{"n_layer": 16, "d_model": 384, "n_head": 3, "n_kv_head": 3, "head_dim": 128, "d_mlp": 768, "vocab_size": 19645, "activation": "tanh_gelu", "norm": "layernorm", "norm_place": "pre", "norm_eps": 1e-06, "positions": "learned", "qk_norm": false, "attn_scale": 0.0884, "bias": "all", "tie_embeddings": true, "parallel_block": false, "extras": ["capped logits"], "init": "uniform", "init_std_qkv": 0.0233, "init_std_o": 0.0, "init_std_up": 0.0233, "init_std_down": 0.0, "optimizer": "muon_variant", "lr": 0.0128, "beta1": 0.93, "weight_decay": 0.016, "lr_head": 0.0163, "grad_clip": 2.0, "warmup_steps": 200, "schedule": "wsd", "decay_fraction": 0.551, "decay_shape": "linear", "final_lr_fraction": 0.0, "batch_tokens": 131072, "seq_len": 768, "doc_mask": true, "train_tokens": 755800000, "steps": 5767, "dataset": "wikipedia_en"}
Each number is 128 + 32 x the weight over its row's rms, rounded and kept within 0 to 255. Layers, rows and columns count from 0. The size above them is the row's rms in percent of the matrix's.

# layer 3 MLP down, 384x768, rms 0.102, rows 290-361, columns 0-95
size [101 104 101  97 102 102 127 104 104 101  99 100  94  99 102  97 104 104  98  99  99  96 100  97 102  96 102 100  99 100 102  97 102  97 103 101 102 104  96 101 101 101  95  98 102 102 103 100  96 103 101  98 102  99 103  95 100  91 102  98 102 101  99 104 103  95  93 101 100  98  95 103]
[[168 128 134 150 106 160  97 130 122 150 124 131 146 113 183 124 127  66 115 126  91 118 168  97 149 139 104  94 171 153 133 147 117 122  97 134 128 104 108 105 132  95  96 125 147 192  91  74 147 112 152 171 149 142 168 118 154  87 109 165 139 150 122 128 101 154 145 106 112  68  98 147  78 144 112  46 162 165 137 137  79 144 151 164 138 183 128  87 119 131 185  88 110 134 100 160]
 [134  46  90 133 132 173 136 154 151 117 130 116 127 105  61 123 146 163 199  83 151  92 153 185  93 195 156 141  86 200 160 158 107  83 148  80 128 126 194 116  80 191 140 134 111 146 118 119 118  78  86 136 162 134 175 145  94 133 130 145 152  90 141 131 121 165 120 176 165 142 134 109 135 115 182 140  68 128  83 122 145 101 149 150 104 121 175 122 104  77 153 124  93 108 169 155]
 [130 136 187  97 152 132  94 178 150  78 128 161 142 150 120 116 167 157 126 146  85 150 193 114 125  84 147 108 125  87  94  69 179 123 165 140 141 105 121 157  74 146  86 124 137 127 136 110 133 136 104 124 158 127 138 136 126 146  97  40 166  65  88 137 167 145 181 144 143 104 113 113 164 144 167 134 107  84 115  79 156 115 105  89 152 100  61 132 107 111 113 120  99  93  68 138]
 [108 155 173 251 120 144 136 234 117 118 156 125 105 121 105 140 175 117 123 147 145 115 143 102 114  98  88  86 131 176  96 189 157 106 143  99 130 144  94 119 118 104 128 135 119 148 110 155  92 154  35  91 125 131 136 165 148 109 103 104 139  94 146 143 152  51 153 139  94 113 122 175 181 135  63 142  94  51  70 120 175 128  88 100 131 106 114 120  96 188 103 196 134 140 164 129]
 [134 132  84 117 109 140  93 113 190 109 158 123 124 106 181 113 142 131  71 104 171 184 157 117 123 147 121 122 122 114 115 124  96  79 165 152 130 138  80  75 172  83 102 162 130 191 138 110 154 127  90 150 124 110 155 159 113 206 146 158 119  97 172  35 103 149 157 172 134  85 147 108 158 104  94 197 134 153 161 164 135 147 176 141 140 121 102 112 127  82 160  64 152  99 190  87]
 [184 121  59  45 101 166 109 136  87  84  76 147 170 194 182  95  94 159 136 139 101 178 199 182  70 124 184 157 169 105 133 112  66 124  93 135 114 148 164 154 134  98 132 147 108  98 109 140 137 123 155 108  86  96 126  63 161 158 106  95 207 194 100  98 127 151 131 148  96  74 155  78 119 134 119 124 102 134 154 226 156 171  90 149  99 120 169 104 144  94 158 153 102  95 153 123]
 [135  89 158 161 135 147 219 132 153 149 156 191 138 127 105 115 147 187 122 122 106  91  95 103 162 111 156 164  86 205 131 155 114 149 145 114 123 134 107 138  50 160 197  96  97 126 126 124 149 156 111 180 123 134 142 148 152  96 179 175 129 132 205 182 132 124 122 106 137 116 124  88 157 135 177  28 146 107 166 154 154 135 114 137 117  99 105 121 124 170 189 161 130  88 142 206]
 [141 141 119 165  88 137  80  98  78 125 103 160 146  82  92 120 142 137 129 140 122  39  77 147 141 128  95 151 126 101  60 127 142 157 129 131 122 136  96 155 132 134 110 127 142  90  53 173 139 143 105 196 132 126 146  83  91 202 130 164 166  79 116 127  94 119  92 159 109 192 132 117 133  67 144 145 180 159 106 140 110 112  84 129 125 177 164 122 166 146  71 234  93 156 140  94]
 [162 187 116 130 146 155 106  59  87 144 119 152 132  88  78 104 129  85  90 151  96 136 136  88 111  35 115 126 181 109 105 144 137  78 136  87  75 153 150 132  78 163 134 146 107 100 124 114  67  76 181 113 131 170  61  78 105 101  90  85 124 167 152  87 108 150  84 115 161 107 145  91 125  84 110 134 130 110 126 129 114 145 116 110 146 157 130 117  82 153  91 148 122 103 141  68]
 [159  82  91  63 144  71 148 115 143 186  96 161 154  83 102 112  76 158  86 118 168 147 116 164 107 100  82 123  92 122 155 116 136 114 138 111 142 155 105 117 135 130  63  44  50 119  30 136 121  95 171 117 140 112 163 163 143 131 132  87 163 100 149 120 143 103  97 150 121 135 118 124 121 117 135 158 133 150  89  94  89 164 105  44  87  89 122 102 117  87  84 102 117  90 101  78]
 [206 108 141  89 164 159 126 124  62 103 117 159  89 142 131 134 112 122 108  80 138  90  58 108  57 119 135 107 149 216 131 146 177 139 107 100 157  66 149 137 190  91 169 144  23 114 143 154 136 162 146 110 110 184 150  88 138  90 125 130 142 115 164  95 137  71  97 128  40 109 159 135 131 141  90  42 179 124  93 122  87 114 119 116 187 147 127 178 160 112 122 147  60 160 111 108]
 [ 84 111 145 113 151 163 122  87  82 121 115 124 100 105 105 129 138 147 102  91 195  76 129 104 159 178  76 146 156 154 187 132 148 108 130  84 115 106 190 149 144 133 118 178 119  73 122 114 139 145 118 125 127  73  82  89 150  88 107 109 115 162 181 109 139 106 144 147  95 111 122 120  61 130 130 115 157  97 140 149 171 112 172  87 143 163 159 107  43 135 125 129 100 142 134 108]
 [192 105 185  83 143 125 136 123 108 134 182 190 105 130 105 156 154 133 124 118 139 146 155  95 145 148  74 102 114 130 118  98 135 142 177 104  96 101 131 140 149 132 150 127 162 154  95  86 158  74  58 116  89 137 118 110 130 105 153 106 158 130 107 112 106 115 144 106 130 144 176 129  94 165 158 137  65 107 144 165  86  95 148  97  95 189 188 114 112  99 133 176  98  85 164  48]
 [ 73  97  92 199 188 145 178 140 127 165 150 103 172 147 129 132  46  86  97 100 112 108 139 185 121  76 152  96  62 107 148 180 129  87 157 151 178 117 157 162 106 117 131  87 139  55 134 159 103 106  74 159 147 103 119 123  80 140 135 130 142 119 149 128 138 129  95 131 120 170 205 164 133  75 153 117 133 138 125 141 128 135  96 157 102  92 175 135  86 133 139 123  89  93 164 130]
 [126 140 139 109  98 131 125 135 114 149 117 146 116 179  91 143 170  85 128 142 144 125 105 139 138 161 150  59 109 138 136 112 150  86 123 173 102 106  57 133 135 137 119 138 156 121 127  98 170 146 133 101 108 144  96 113 143 165 165 142 138 109 136 168 183  96 175  75  87 146 102  66 146 104 121 136 125 113  61 107 142 125 114 132 151 167 138 197 220 121 173 170 175 144  93 166]
 [136 113 198 113  91 134  93 169  73 162 185  85  74 114 153 180 148  96  98 128 120 108 151 117 145 179 131 131 123  80 130 155  81 159 129 127 115 115 144 142 110 136 114 158 131 105 143 151  84 185 130 120 177 116 152 118  61  61 155 112 109 127  99 149 166 104 121 145 117 145 118 141 190 137  88 119 163 103 136 138 154 187 148 167  87 156 154 155 111 176 122 120 181 159  69 136]
 [160 162 159 112 139  78 139 105  75 141 163 158 107 149 171 103 115 158 108  97 104 139 133 158 137 134  97 143 113  82 131 113 141 134 145  98 165 152 127 146 146 162 100 190 172 143 137 189 157 147 174 112  77  73 177  98 122 105 151 101 129 116 104 108 159 123 111 179 106 133 137 138 111  98 150 143  71 166 138 124 105 173 151 136 112 228 107 140 187 119  86 215 137 132 139 109]
 [171  84 123 119  55 123 112 117 112 111 137 139 106 105 104 131 146 114 237 113 148 117 150 174 185  98 123  80 204 193  94 122 113 117  81 170  75 107  98 165  99 149 134 173 149 107  86 126 110 114 110 197 130 152 116 117 120 124 174 177 171 153  77 161 131 108 104  76 132 150 181 169 127 134  87 114 136 145 177  56 119 138 118 162 199 166 101 114 143 102 116  99 171 112 108 138]
 [109 139 109 119 158 146 158 147 127 171 161  90 135  84 181 131 157 143 126 107 132 120 139 115 196 147 152 123 137 120 120 126 151 112 140 138 124 100 127  75 126 176  75 111 191 123 133 100 104 123 110  85 154 103 153  95 115 145  90  99 128 112 150 115  73  67 144 130 146 139 124 172 147 154 129 156 116 165 114 108 126 108 133 162 169 105 101 145 112 131 116 123 152  92 177 130]
 [135  93 170  94 145 141 141 110 102 127 211 115 192 129  73 106  96  45  85 139 203 152 143 115 123 119 115 114 123  77  76  98 143 157 138 123 118 211 139  98 117 127 152 175 144 214  23  24  82 128  85  73 141 117 124 135  93 112 164 140  76  85 161  94 104 127  95 150  90 143 171 121 146 144 123  84 165  81  63 173 119 111 116 104 191 104  93 111 100 159 126  95 146 107  58 195]
 [182 131 101  72 111 179 123 129 123  81 111 177 131 101 173 157 128 142 137 159 125  52 150 120 158 129 119  95  96 145 164 186 129 160 131 137 107 137 211  89 154  90  93 106 188 137 142 153 143  95 169 119 145 134 107 174 140 164 152 126 112  78  97 196 133  93 142 155 147 173  83 120 162 103  87 183 144 136  82 147 187 128  30 135 169 165  87 171 124 250 159 118 139 137 119  79]
 [ 95 148 126 120 103 111 158  93  97 167 157 143 184 109  68  72 113 163 199 148  91 114  88 167 133 135  68  47 180 123 149 163 136 115 173 124 142  95 124 107 106  93 149 154 168 118 203  83 130 139 175 135 145 144 130 132 202   9 124 137 116 163 128 102 175 100 173  51 144 125 183 116 156 120 141 173 150 131 151 147 166 179 111 125 136 124 143 124 149 110 103 160  85 130  92  88]
 [ 80 114 130 142 105  96 110  62 128 181 109 125 172 154 158 124 138 123 108 110 166 146  78 129 105 174  96 202 103 110 193  99 135 122 142 148 128 120 156 104  64  78  90  79 125  71  94 137  75 191 111 128 153 137 136 172 137 193 112 120 100 119  90 154 116 128 171 128 116 165  68 169 140 165 106 149  64  61 141 142 132 106  68 135 142 113 112 136 148 201 126  94 153 124 150 146]
 [156 177 182 105 108 203  94 161 123 115 142 163 151  53 130 200  97 143 158 129 133 108 102 131 104 182 155 120  96 146 103 102 137 118 158 117 121 120 100 164 134 159 127 211 136 121 124 111 103 109 148  91  88 190 176  99 137 111 139 164 133 102 130 181 151  70 145 166 148 103 178 132 109 152 103 124 131 204 107 129 164 140 105 148 118 116  98  86 187 168 185 120 128 159 127 123]
 [145 156 170 175 146 140 145 132 190 145 121  90 108 170  99 117  84 165 131  91 113 111 156 150 207 188 148 126  87 124 169 148 117 161  84 141 143 107 117 162 167  86 106 164 180 114 168 125 160 106 107 113  84  58 137 132 202 132 121  75 204  96 123 106 110 179 110 133 164 166 156 160 166 151 151 136 140  91 110  88  79 151  84 127  95 174 132  83 106 160 140  68 135 150 153 117]
 [ 61 178 101 111 158 160 147 124  69 103 142 106  80 148  89 103 166 161 127 104  89  85 109 133  80 142 110 100 130 118  89 100 136 215  96 124 101 175 135 112 169  69  72 114 127 132 108 124 118 135  88 127 150 125  87 150 159 159 101 144 109 127 120 109  89  85 135 143 166 129 168  55  81 121 140 135 132 238 113 152 185 145 137 134 137 126 120 115 107 123 132  87 124 152 190 121]
 [132 135 129  99 106  92 133 120 110 129 134 127 106 134 197 156  88 196 162 139 108 124 156 145 123  38 158 132 151 155 156 123 114 183 121 135  86 194  79 116 110 132 122 123 156 175 139 179 147 119 140 123 118 139 103 151 149 208 176 119 125  23 126 143 140 119 114 111 172 132  76 150  96 156 153 111 119 132  47 110 153  75  98 137 158 169 139 149 153 145 168 175 131 158 113 155]
 [ 64 105 113 169 110 148 121 112 136  93 147 138 111  81 114  86  94 125 119 191 147  89 130 113 129 154 146 136 129 115 120 156 143 114 109 152 134 127 124 104  92 138 134 112 194 134 100  92 175  90 108 112 157 119 149 141 117 133 180 174 113 110 130 123 114 140 160 141  87 144  65 153 145  83 112 114 107 140 157 115 200 172 185 107  84 171 144 109 146 161 174  97 120 125 149 139]
 [145 104 150 178 126 172 116 106 139 134 160 175 151 113 115 130 113 176 153 114 101  87 176 135 112  93  82 127 128 118 136 140 131 117 142 109 133 106  80  86 118 132 107 100  81 130 185 151 113 100  70 179 158 109 156 127  65 149 114 146 140 156  88 108  89 158 137 134 178  80 135 108 172 120 123 176 106 125 176 110 133 132 196 119  76 115 203  99  97 143 125  89 160 136 158 183]
 [137 121 124 107  74 162 211  82 122  99  74 139 126 117 224 133  74 155 167 209 111 171 146 132 132 200 118 147  87 138 129  85 120  88 139 149 156 164 113 137 183 112 137  71 130 132  93  72  93  61 127  83 161 140  90 140 144 203 126  99 168 158 147 127 161  56 143 114 111  82 120 125  64 195  73 176 148 140 145  94  83 111 106 126 160 108 109 165 160  94 115 162 167 204  70 158]
 [152 157 171  88  82 189  98 131 178 144 105 126 101 119 147 135  98 124 114 171 131 109  88 143  90 130 112 140 104 137 131 183 150  98 179 132 119 190   0 150 149 142  78  97 101 147 186 108 111 109 127  96 129 136 155 148 104 119 143  96 129 104 159  84 139 145 109 134 123 135 112 136 156 109 166 128 116 218 145 179 115 141 130 138 111 118 144 109  84 120 172 119 109 125 165 131]
 [145 153  82 214  95  53 135  82 103  69  86 158 147 134  76 131 165 132 188 160 105 135 128 165 151 154 109 116 122 129  78 114 102 100 184 113 141 109  95 144 113 150 127  60 127 105 204 158 141  97 120 145 128 101 151 126 145 148 133 115 117 143 139 171 101 203  85 105 152 151 139 121  77 104 117 124 127 166 142 157 119  82 129 183 103  50 146  85 133 143 178 152  73 126 129  86]
 [139 136 103 134 112 161 113  96 133 125 128 146 124 188 126 164  78 131  92 185 125 123 103 128 132 124 141 171 111 126  95 101 127 111 113 175  99 128 149 134 128 139 128 115 142  94 146  89 119 199 133 176 108 123 170 144 114 112  83 123 169 100  78 151 149 120 127 163 158  98 165 158  59 137 104 129  88 137  37 161 125  98 146 118 124 137  63 102 106 153 117 193 114 107 126 154]
 [246 128 120 117 124 155  91 163 117  99  90 182 121 173 103 118 107 110 145 166 112  98 136 114 169 145 184 107 154 174 144  93 122 115 154 117 147 100 130 107 171 137 130 125 136 107  63 102 119 120  82 167  95 166 102  99  82 191 123 198 125  76 153  98 126 159 115 145 134  82 112 121  82 105 124 137 115 161  62 148 109 100  87 140 150 150 154 149 133 101  68 173 112 129 188 162]
 [105 127 124 125 166 158 168 171  88  99 114 107  87 147 165 139 114  91 151  99 134 112  97 126 142 174 104 111  70 111 133  95  83 104  83 115 174 161  90 111 148 111 135 127  93 110 132 124 195 147 176 118 106  96 113 122 176 132  88 118  91 161 184 117 156 145  85 159 115 153 134 105 112 103 113 105 191 172  68 120  85 140 128 127 115 111 115 175 172  66 139  31 129 166 177 112]
 [ 83 105 150 116 150  94 121  87  99 157 144 117 107  87 103  38  98 159 143 162  79 117 146 166 117 137  82  94 162 116 141 127 109 113 149  84  74 138 158 123  58 165 137 110 185 159 178 102  82 152 102 174  97 115 123 125 114 121 158  74 174  78  99  96 145 135 129 119 147  97 163 132  56 123 117  89 135  99 146 188  99  70 100 145 138 111 184 165 190 164  60  96 126 121 136  82]
 [128 173 123  57 103  95 114  95 123 171  79 173 124 168 179 189 134 130 165 125  94 130 137 149 101 120 121 162 228 185 123 169 109 151  98 142 114 114 103 103 140 147 158 129 107 179 160 165 229 150 174 139 101 179 108 106 153 171  71 134 116 149 144 106 182  98  93 150 147 152  82  79 133 147 122 187 106 202 146 151 178 148 167 143 136 185 156 138  96 167 131 158 135 141  81 110]
 [158  61 102  86  76 156 163 121  94 177 110 132 146 133 133 141 128 126 137 145 117  79 122 211 116 142  95 132 115 166 126 115 156 148 110 170 109 140 116 123 115 139  75 106 108 151 117 156 120 134 109 121 192 103 242 107  99  88  97 100  90  63  92 166 149  96  97 159 132 117 170  92  88 116 172 131 171 101  99 142 120 126 158 142 189 155  85 133  71  92 133  51 103 139 125 140]
 [ 79 148 172 100  96 110 103 118  49 131 119 190 134 151 107  95 121 144  99 124 179 104 118 168 141 127 138 102 185 129 111 172 141 208 175 141 153 131  71 118 112  92 139 158 101 144 146 110 206 116 191 131 120 110 111 127 132 176  97 142 152 133 176 118 155  69 136 164 109 144 183 109  90 129 123 117 125 127 120  99 131  89 126  90 131 145 131 126 154 101 145 153  94 130 153 182]
 [145 101  84 104 178  76 131 172 175 166 126  70  96 155 138 148 112 101 136  75 144 151 114 174 133 147 137 197  81 156 136 129 148 208 145  82 133 137 161  93 132 167 119 149  93 164  88 154 132 154  85 143 111  95 139 137 155 123 161  78  76 160  46 131 105  96 127 133 113  93 137 131  90 181 106 133 127 128 126 178 160 134 136 168 168 134 141 160 157 166 100 174 140 132 145 138]
 [ 51 165 144 126 130 137 106 134 123 173 115 211 192 122 118 145 129 157 183 152 128  92 109 124  98 101 100 160  73  86  77 132 141 146 123 137 139  94 133 156 147  64 119 115 136  86 125 107 112 143 202 140 131 106 130 106 126 113 122 155 147 130 142  77 187 121 121 118 150 129 141  71  44 155  80 110 108 126 173 128 145 123 174 107 127 125 126 129 130 151 142  38 104 152  99 181]
 [106 157  66 159 100 134  92  98 109 109 140  98 159 101 101 134 140 119 157 153 107 170 135 132 134 130 145  97  89 144 209 164 126  78 122 179 155 115 141 158 146 206 132 175 104  93 124 170 123  89  81  58 100 131  70 118 137  94 143 170 126 120 107 148 131 124  92 141 111 116 121 148 145 146  97  97 149 167  83  79 159 106  88 145 128 151 148 146 174 135  93 138  99 118  92 164]
 [148 188 104 135 122 150 183 116 224 106 141  75 109 179  96 139  85 188 140 118 151 174 138 116 133  85 129 182 152 116  60 171 115 106  96 166 173 169 127  35 173 157  70 100 132 129 123  93 100 107 147 110 144 169 163 116 173 101 144 139 133 104 195 148 123 128 127  74 133 122 159 135 155 100 105 141 148 103  86 192 130 185 154 125 141 166 192 116  72 124 143 131  80 146 159 138]
 [172 164 201  76  62 137 126 147 149  92 132 181 122 149 111 140 152 156 126 155 123 130 120  92  83 128 139 117 145 140 103 168 154 164 156 129 161  42  97 169  88 115 128 110 114 161 183 125 144 109 104 137 117  51 151 148 154 122 171 106  95 129 100 140 115 147  48 168  97 208 104 159 119 141 110  53 110  73 118 105  89 150 117  55 141 144  74  84 132 112 141 140 150  92 137 126]
 [141 113 143 113 162  68 162  85 131  95 147 124 191  62 159 132 164 148  90 140  66  66 117 103 227 103 147  93 157 158 119  95 122 134 106 107 143 167 117 136 128 107 130  99 132 124 137 154 172 155 168  93 136 129 121 150 121  93 166 103 127 179 115 100 140 161 146 140 106  82  95 113 129 136 140 149 145 144  57 115  98 154 150  78 133 137 122 171 152 119 162 116 136 142 119  80]
 [118 122 201 141  88 118 142 156 118 113 144 141 149 127 113  84 134  71 103  85 118 143 133 168 157 115 117 161 150  78  86 140  67 110 153 139 119 130 139 115  72 129  86 174  99 202  95 156 177 113 155 142 106  92 152 123 135 177 162 153  84  75 113 127  79 165 131 121 113 118  84 110 136 103 119 145  73 125  70 166 105  91  96  83 136 126  64 167 177 123 131  92 143  69 162 177]
 [130 107 114 109  79 106 173 156 145 120 152 118 105 149 115 106 118 177 127 133  89 150 106  95 153  97 211 163 144 126 113 104 153 130 103 167 141 114 155 173 106 159  66 141  66 162 195 157 134 131 132 127 133 158 100 144  92 102 203 183  92 171  84 129  84  95 118 121 149 147 111 150  31  93 113  89 108  88 116 121 106 149  85  90 174 160 158 106 126 137 153  73 129 158 126 141]
 [106 184 113 223  70 169  71 138 111 138 141 137  89 134  87 183 186 156  58 166 196 153  89 140  99 104 154  97 184 142  77 104 140 136 205 172 117  62  80  95 139 125 188 129 136 145  77  90 165 121 117 110 121  80 161 146 123  63 126  84 113 142  86 122 149 195 159 146  71 151 161 135 173 158 104 128 106 111 150 128  88 172 119 130 173 175 101 151  84  80 137 141 153 138 122  76]
 [ 67 132  83 137  98 176 140  85 114 146 108 137  63  90 138 154 119 107 160 106 110  88 121 148 169 181 220 158 138 131  92 139  90 100 121 114 104 129 129 133 117  67 143 140  91  79 131 124  87 135 152 122 180 161 181 126  69 142 107 162  84  96 152 155 137 161 169 126 138 133 141 106 189 142 131 167 188 140 139 106 143 135 177  93 128  81 124  98 201 113  88 107 120 113 165 131]
 [105  96 167 150  69 155 152 152  86 123 104  50 150 103 170 146 117 163  69 124 109  96 103  92 166 123 118 214 101  70 160 175 153 177 147 137  94 161 156 133 145 160 163  93 156 117 132 110 110 127 119 130 151 177 110 110 107 126 115 102 127 217  77 170 130 106 144 170 166 149 132 155 117 158  73 126  84 148 100 146 126 145 138 112 154  96 132  90 114 109 104  58 136 136 121 102]
 [139 143 133 113  96 140 183 141  83 139 169 108 125 126 112 123 128 200 117  95 183 107 107 185 105 140 135 110 131 148 168 137 156 111 145  94 144  79 113 148 138 138 117  87 132 112 147 199 116 134 154 159 137  72 130 164 143 170 178 183 107 101  75 125 124 156 108 125 133 189 173  86  43  97 171 134 171 135 113 139 138 134 126 160 137 155 198 143 190 132 179 127 124 133 112 150]
 [138 161 110 115 106 155 124 109  94 130 106 162 148  89 101 112 114 122 175 125  96 152 114 118 127 150 120 143 123 118 115  74 192 132 144  96 132 112  98 131 147 115 185 113  91 162 131  97 126  72 107 122  83 125 141 159 152  67 111 142 110  90 124  94 135 183 154  93 195  88 135 121 120 132 112 131 144 187  97 149 106  93 157 160  96 146 112 133  88  90 156 110  74 115  80 188]
 [138 130 103 149 135 156 131 167 144 169 192  90 122 166 116 110 107  99 102  97 105 115 178 147 212 133 165 104 114 117 149 161 109 138 116 142 157 108 188 121 134 176 102 133 140 109 111 185 123 133  96 116  89 162 111 175  86 100 202 142  72 145  79 131 115 130  92 152 140 125  96 152 157  75 131 161  77 105 162 134 134 180 101 137 159 156 152 132 177 207 177 129 119 148 128  86]
 [176 175 142 137 140 116 142 168 115  92  71 151 141 177 144 133 125  86 211 115 142 195 127  70 149 114 131 150 118 119 188 154 114 169 126  92 121 102 108  77 128 157 107 146 132 121 130 113 141 157 135 124  81 166  80 115 208 116 159 142  89 112 170  69  93 120 158 145 125  97 101 151 126  91 137 106 138 100 147 117 114  73 145 134 153 126 103 125 150 125 110 146 145 151  57 142]
 [103  92  59 177 130 156 101 138 104 138 162 154 128 137 183 108 144 111  78  82 149 148 117 107 120 174 139  85 135 102 127 122 152 155 204 114 157 130 142 136 121 142  94 123  54  95 149 111 113  85 131 128  65  74 105  86 142  88 153 167 143 162 148 119 119 157  65  79 158 118 125 147 111  86 116 112 109  93 165 149 134 112 126  83 126 141 161  98 114 124  85 181 112 120 114 127]
 [150 148 132 102 124  96 144 161 113 181 156 146 121  98 128 175 122 148 121  81 142 121 199 111 135 147 133 140 119 168 181 153 158 101 130  87 153  70 141 109 146  95 110 185 124  73  58 175 198 126  79 180 169  76 113  85 126 118 141 117 107 164 106 153 108 114  87 163 127 130  86 184 139 155 171  83 129 128 128 118 108 161 130 104  50 114 154 160 136  89 137 105 136 166 138 102]
 [142 148 162  68 122  66 149 172 104 104 111 136 171 150 122 149 158 167 160  77 134 146 147 160 165 141 122 107 125 157 180 149 141 142 109 144 151 101 104 103 141 135 167  93 121 120  55 125 139 139 135 123 133  89 154 162  91 188  96  64 147 114 140 181  99  97 123 134  93 151 150 143 150 104 178 184 131 152  75 141 134 128 176 176 112  81 128 112 161 142 118 158 130 162  81 150]
 [163 120 119  96 112 121 126 131  90 162 170 148 149 137 110 104 139  84 107 138 151 172 111  93 141 186 138 143 109  90 133  95 164 168 100  99  59 150 129 154 125 114 138 202 134 121 107 131 128 167  81 133 107 152 152  56 157 125 117 116 109 140 141 147 168 145 111 120 130 134 100  58  76 110 105  96 162 132 143  88 132 159  39 114 108 120 195 181  85 146 129 122 107 110 165 140]
 [194  81 113  95  93 151 125 134 199  75 180 120 107 161 177 116 143 130  82 125 176 160 157 184 125 124  84 115 141 148 148 159  95 112 107  73 187 163 105 176 106  74 156  70 113 138 155 163 148 132 175  41 109 110 130  96 196 162  82 130 160 148 130 143 153 178  91 129 147 168 137 144 178 131 147 121 110 121 147  84 121 140 126 131 173  58 134 143 131 119 172 190 180  91 121 124]
 [138 158 164 154 167 152  96 202 159 147 123 115 129  70 104 119 163 107 163 122  82  79  41 151 114  48 155 186 145 134 118 123 102  82  91 141 149 137  70 107  90  80 135 153 138 151 234 133 170 116 178 187 151 149 129 109 196 150 141 128  98  86 140 106 160 158 116 119 145 126  77  54 111 108 162 139 172 133  74 150 189 128 173 116 122 168  90 120 160  97 185 136 124 127 123 123]
 [150 146 161 168 161 162  99 124 159 141  86  72 154 153 151 184 131 113 111 172 151 158 120 138 104  84  75 142  71 118  54 146 119  76 199 138 130  90 132 115 147 155  56 157 133 134 124  36 116 179 156 107 178 138 120 170 152  91  99 130 160 133 125 120  99 130 153  97 109 136 179 156 122 147 174  84 116 107 106 160 124 129  80 167 175 123  61 107 104 137 149 160 107 146 145 132]
 [194 145  90  77 131 127 125 106 125 117 131 128 135 100 179 145 126 127 202 141  82 175 131 139 134 189 163 147 178 123 135  88 141 151 127  97 119 167 138 104 179 122 104 137 117 209 165 121 184 145 122 157 156  97 143 128  98 195  63 155 137 161 173 140 183 140 148 154  82 138 133  64 125 106  95 114 159 124 164 112 106 144 123 135 131 193 172 143 134 207  73 139  83 155 128  75]
 [ 98 141  92 106  96 125 150 122 147 140 132 112 145 154 138 145 112 115 118 167 144 160  96 123 108 109 147 127 138 138  98 145 180 114 110 174 131 181 146 125 134 148 167 131 141  77 189 122 147 117 145 108  87 150  96 154 160 153 104 124 104 111 133 141 169 144 116  94 110 117 146  99 115 175 121  96  96 202 110 163 127 103 101 116 156 120 128 149 150  96 120 102 135 185 108 111]
 [164 149 120 157  90 133 168 118  78 126 131 149 172  69 131 105 124 153  97 128 109  85 111 109 106 150 149 146 135 120 117 124 112 133 136 133 142 173 184 143  95 165 109  92 116 189  24 116 170 156 120 132 141 149 124 153 140 179  76 135 153 122 108 104 136 156  81 108 196 125 161 102  99 129 128  86 131 165  86 143 144 135 155 116 152 156 126  80 160 172 136 150 161  83 144 152]
 [162 100 114  70  90 152 101 107 186 108 139 157 115 160 104  84 145 114 124 148 168 109 101 132 131 119 160 123 189  88 113 182 103 120 117 167 107 140 121 161 132 145  74 199 124 146 138 136 118 139 121 174 145 166 124 133 104 106 160 135 152 159 139 114 154  89 143 138 167 152 111  75 171 117 114 160 139 133 132 124 150 143 180 122 110  94  58 191 165  75 189 103 109 131 113 116]
 [105 133 160 100 159 107 131 176 101 151 144  71 176 151 103 130 119 140 189 149  65 115 134 131 146 182 188 133  99 175 134 173 131 154 127  56  88 117 165 146 153 129 129 123  74 103 146 104 150 119 129 187 182 148 129 143 157 143 101 107 119 116 141 105 141  82 130  90  96  32 112 124 167  81 123 143  61 116  89 118  75 147  95 114 108 146  54 144 141 133  99 131  94 181 127 113]
 [ 83  78 135 149 138  70 139  92 228 104 150 136  99 197 143 133 130 156 170 168  82 118 101 142 159 109 114 125 104 147  72  76 114 124 118 118 113  93 114 121 140 141 169 146  82 164 133 162 117 110 133 134 163 117 195 116 147 147 110 147 118 155 147 174  89 141 109 176 130 102  74 117  91 138 151 107 118 151 141 165 124 139 130  98 156 136 143 130 172 100 130 185  98 124 114 160]
 [128 175 117 199 152 127  94 111 175 177  57 141 118 132  94  59  92 162 111 150  95 101  85 124 124  83 140 188 120 164 156 115 111 130  87 169 130 148 137  73  92 140 108 131 149 117 140 211 131 111 177 156 130 182 135 134 133  62 109  94 136 108  81 101 112  71 130 110 154 159 138 124 218 129 121 149  88 135 119 150 130  90  69 141 114 182 134 152 138 165 153 145 159 144 154 137]
 [107 134  78 177 171 122 138  91 107 134 117 130 131 118 132 133 115 169 134 112 144 158 141  89 123 153 123 110 162 117 112 130 153  71 118 165 171 168 144 124 116  70 109 116 210 192 103  97 190 123 141 128 105 110 153 144 139 110 122 112 118  96 141 146 150 138 123 107 166 149 174 161 109 126 135 165 166 113 131 154 104 161 186 200 160 100 136 145 130  99  95 146 115 167 104 147]
 [229 114 132  76 146 109  68 107 179 135 116 103 132 109  65 154 189 126 229 155 142  76 160 103  88 119 128 147 155 112 146 132 123  90 126 157 149  67 144 137 115 152 153 172 199 154 184 166 173 126 129 125  90 161 143 110 117  77 127 108 134 204 130 134 102 121 120 128 154 235 107 139 133 120 107  97 111 149 131 144 105 104 149 104 116 110 120 100 137 120 153 183 111 108 128 122]
 [ 70 103 159 133 114 160 163 170  89  61 129 125 134 122 162 169 165 122 127 180 172 141  82 118 136 136 114 145 108 138 108 140 192 106 150 101 148 114 124 128 110 115 175 129 120 182 142 121 117 157 138 140 101 144 102 135  78  88 174 115 102 155 125 117 155  97  71 133  70 127 140 216 137 175 122  68  73  66  83  99 104 112 119 166 174 130 132 139 166 144 124  52 158 134 138 141]
 [ 85 112 190 125 129 117 146 105 117 150 114 116 180 180 222 159 166 123  72 109 123 178 119 164 108 133 187 168  95 112 146  84 156 144 153 162 140 129 132 132 119  84 100 144 150  97  65 149 113 105  91 181 124 148  91 171  87  88  86 123 164 153 108 120  98 104 153 179 104 166 158 137 136  90 173 161 145 116 119 116 165 193 145 161 128 130 194  92  72 109  79  50 164 154 153 146]]